From a checkpoint of a small transformer trained on Wikipedia.
Size: 9 layers, width 256, 2 heads of 128, MLP 320 SwiGLU, vocabulary 1156.
Each number is 200 + 30 x the weight over its row's rms, rounded and kept within 0 to 999. Layers, rows and columns count from 0. The size before them is the row's rms in percent of the matrix's.

# layer 3 MLP down (transposed), 320x256, rms 0.0387, rows 309-319, columns 128-191
105,244,211,211,187,169,136,247,173,175,204,240,215,160,226,240,175,190,180,149,164,163,159,221,198,230,192,114,192,227,204,228,188,179,239,231,236,192,274,244,194,221,260,217,246,191,172,203,238,204,190,273,176,240,156,222,185,201,233,196,174,158,218,156,214
102,260,221,201,204,165,201,190,185,211,204,195,230,194,171,216,215,126,165,207,191,240,195,226,256,157,179,183,187,139,215,206,144,224,202,175,185,210,200,232,160,186,180,213,181,204,171,216,202,269,154,198,227,215,172,141,147,210,175,205,269,193,208,184,161
099,197,207,222,185,197,193,229,199,220,141,213,233,188,219,171,130,220,214,182,208,194,209,248,231,198,153,209,177,222,153,239,233,202,174,217,187,165,213,159,154,227,162,220,241,233,193,203,201,136,190,223,201,208,186,172,163,189,176,198,271,149,226,222,174
098,128,212,205,217,200,194,208,282,204,193,196,265,188,197,209,179,180,214,154,245,199,169,184,192,227,213,144,241,166,208,146,197,213,230,202,208,201,209,212,249,217,207,200,224,243,176,226,214,217,196,192,180,142,188,201,203,171,207,198,200,196,199,178,254
102,233,159,193,167,224,175,139,235,212,226,131,157,212,136,181,192,199,207,203,203,226,264,160,238,208,216,226,174,205,214,149,186,225,192,169,209,234,178,213,239,198,214,211,181,245,193,221,199,162,193,223,173,147,183,219,170,238,211,205,172,202,213,214,161
095,182,202,224,230,196,172,198,221,158,208,213,205,227,219,179,189,255,151,210,183,205,180,208,165,244,179,179,157,223,177,200,234,145,209,189,179,213,228,185,211,176,174,159,254,182,192,216,176,239,167,155,183,151,180,194,232,156,227,179,176,220,231,261,163
086,206,168,203,191,185,230,161,170,193,198,124,153,185,261,209,215,218,200,206,223,214,173,181,198,197,209,224,240,215,204,168,214,193,166,156,228,143,231,160,167,150,144,166,231,176,174,144,213,199,228,198,227,127,154,217,213,181,199,215,205,189,135,219,239
097,206,216,190,212,228,242,167,228,162,129,195,234,255,211,177,246,153,204,147,185,167,170,236,247,209,152,211,168,211,182,202,239,150,188,207,186,183,215,231,188,249,163,219,200,224,152,236,213,167,181,222,222,179,254,179,190,206,165,184,259,187,269,178,195
096,140,182,137,223,245,226,224,227,250,206,224,222,264,210,230,219,227,220,236,233,223,202,239,203,201,171,192,139,221,172,201,197,190,179,215,273,142,164,209,210,219,190,226,209,228,178,251,200,229,177,213,137,196,221,262,194,183,222,214,200,160,198,186,203
108,224,188,199,153,187,157,202,203,266,172,247,171,154,288,206,235,207,206,233,201,231,250,150,248,246,227,219,205,204,199,153,191,191,194,184,188,181,196,188,174,235,193,136,212,223,245,204,195,235,254,199,216,218,227,209,209,169,175,221,201,210,156,198,191
105,217,182,156,195,180,245,177,231,218,217,173,226,185,137,160,190,189,183,187,201,235,176,250,203,239,206,211,221,228,197,160,155,174,199,230,288,105,162,218,207,261,176,212,204,195,179,191,195,171,189,158,181,166,196,231,185,251,171,209,211,178,239,187,198
# layer 3 MLP gate, 320x256, rms 0.0421, rows 310-319, columns 128-191
099,170,226,179,170,160,175,177,176,191,218,183,217,184,220,183,189,168,173,200,222,210,147,167,184,189,186,269,182,182,169,203,181,199,273,253,214,233,163,257,199,155,152,227,148,190,159,163,166,138,180,232,221,194,234,196,163,226,179,164,156,171,199,157,152
098,230,233,166,193,195,197,173,241,213,196,202,167,189,220,237,177,239,198,213,220,185,256,234,224,168,177,222,195,189,219,213,234,225,219,176,204,215,266,184,149,172,245,193,208,195,192,215,141,179,157,224,177,159,240,142,142,230,137,230,187,149,212,210,207
101,218,264,183,206,156,191,191,223,162,159,223,230,245,170,194,152,259,212,227,236,206,224,208,201,202,221,156,177,224,215,163,223,210,143,192,162,193,137,204,176,187,178,216,204,270,211,169,184,231,237,247,231,169,235,226,187,236,243,172,197,202,161,273,191
108,140,227,174,242,202,259,255,172,192,210,223,203,171,251,174,254,255,279,220,181,194,142,239,224,216,199,144,178,158,214,203,190,157,212,180,214,169,230,166,174,183,197,194,218,209,237,163,176,236,220,174,191,238,194,239,215,181,206,202,234,168,202,194,195
089,193,115,227,173,201,185,178,206,186,240,162,244,246,170,170,229,175,270,180,192,204,170,188,230,186,178,226,230,182,164,217,206,172,237,145,235,186,230,240,186,214,221,263,190,228,184,218,167,143,201,216,213,179,216,216,242,237,167,182,209,161,255,161,211
084,203,207,157,194,137,189,182,166,216,171,116,165,195,199,257,227,234,178,253,218,196,196,184,218,213,238,243,199,162,231,220,152,175,242,143,162,176,221,225,170,197,187,207,120,209,242,180,181,228,202,200,214,223,156,191,207,244,194,183,200,139,178,192,170
103,199,214,106,258,171,169,212,247,237,207,231,177,194,197,136,222,181,215,176,212,181,221,213,267,215,217,176,226,192,123,209,171,213,193,245,244,178,220,268,197,182,114,178,176,195,152,229,189,195,186,233,179,237,233,178,208,228,199,172,198,202,218,180,195
094,221,235,210,188,152,194,156,178,157,192,184,200,135,169,242,211,248,170,151,150,157,185,189,194,188,234,259,219,193,197,197,229,202,191,249,217,171,223,172,181,193,219,230,141,172,223,226,117,182,191,177,213,169,236,218,179,217,199,192,216,228,238,147,153
103,186,200,248,172,209,229,203,293,195,178,201,208,206,150,230,158,236,152,201,142,186,220,189,188,153,234,227,199,208,220,224,204,241,252,141,172,212,187,207,184,241,195,237,179,236,202,205,175,239,201,239,230,212,202,152,161,207,169,210,226,173,213,187,155
107,155,163,215,208,172,191,222,202,172,234,203,227,177,207,182,232,250,235,238,192,227,237,172,260,198,198,152,168,210,167,185,216,230,184,227,248,214,193,174,208,201,147,214,207,195,200,158,231,205,198,222,184,190,203,211,154,213,253,245,256,162,182,242,226
# layer 3 MLP up, 320x256, rms 0.0413, rows 310-319, columns 128-191
101,209,164,217,175,197,221,187,228,232,170,270,220,189,186,191,213,170,209,239,178,234,209,191,219,168,189,133,225,126,171,155,218,196,225,148,154,189,240,190,181,206,258,179,239,223,153,213,215,215,150,178,201,175,160,263,269,153,199,250,187,181,194,192,162
101,233,155,241,204,197,190,195,193,213,159,165,225,272,189,233,298,225,200,129,154,182,185,178,172,157,264,220,210,171,224,140,158,169,241,176,188,220,176,222,195,201,195,240,206,186,236,168,216,190,187,199,190,189,218,238,213,228,199,221,220,188,233,105,200
099,185,231,228,168,163,219,223,137,233,223,189,210,215,205,199,238,230,223,176,185,250,211,226,188,216,219,227,188,168,182,177,202,233,264,166,212,231,233,184,160,172,192,178,168,178,217,216,221,224,100,207,193,200,205,146,200,238,170,226,184,196,209,221,186
103,233,235,224,239,180,245,199,172,180,144,183,196,192,228,140,220,270,155,190,178,143,189,195,163,200,198,139,151,204,259,217,198,195,178,216,219,218,196,210,185,220,192,247,184,194,217,184,195,188,183,197,224,205,191,188,226,244,150,228,251,133,180,182,185
093,194,139,226,255,182,186,176,213,184,193,179,193,237,135,153,202,182,215,170,195,188,156,201,215,261,176,186,177,163,152,191,177,174,247,114,198,213,237,168,211,203,236,205,176,218,181,220,185,225,171,195,243,165,157,214,235,199,164,177,223,176,249,187,221
088,221,249,207,240,195,185,224,246,223,193,227,167,209,131,173,156,198,147,152,152,205,228,169,181,203,185,170,192,217,222,175,188,213,172,214,214,207,177,177,176,254,171,233,177,209,199,164,183,183,201,219,186,261,259,168,168,181,219,182,223,276,231,205,231
095,187,201,164,163,197,222,260,204,205,206,200,202,146,219,237,169,207,193,223,215,203,190,162,168,177,238,137,222,167,214,162,157,180,223,234,175,211,197,198,187,188,237,254,218,200,185,235,200,224,262,274,249,216,180,221,210,200,167,173,172,197,211,203,202
096,241,231,197,170,178,195,183,214,213,152,192,204,262,187,220,206,175,190,205,198,195,171,209,163,260,183,130,218,182,136,184,196,172,213,164,156,275,245,177,222,181,191,223,213,224,259,157,229,175,159,200,189,177,162,99,205,203,199,246,180,185,191,199,213
106,147,192,198,190,239,271,165,217,200,168,239,231,192,163,157,222,217,207,218,192,169,181,186,236,190,213,209,210,231,214,189,220,209,185,153,159,205,206,228,194,187,203,200,192,232,178,168,276,252,195,204,242,213,206,206,200,136,206,236,184,205,150,248,239
102,206,262,187,209,229,190,166,227,145,169,197,152,190,167,182,178,219,173,209,166,193,208,167,230,201,217,196,156,181,210,260,198,195,254,233,207,262,219,234,175,204,153,190,189,231,211,199,213,243,250,153,254,195,227,180,174,175,174,222,194,195,223,242,245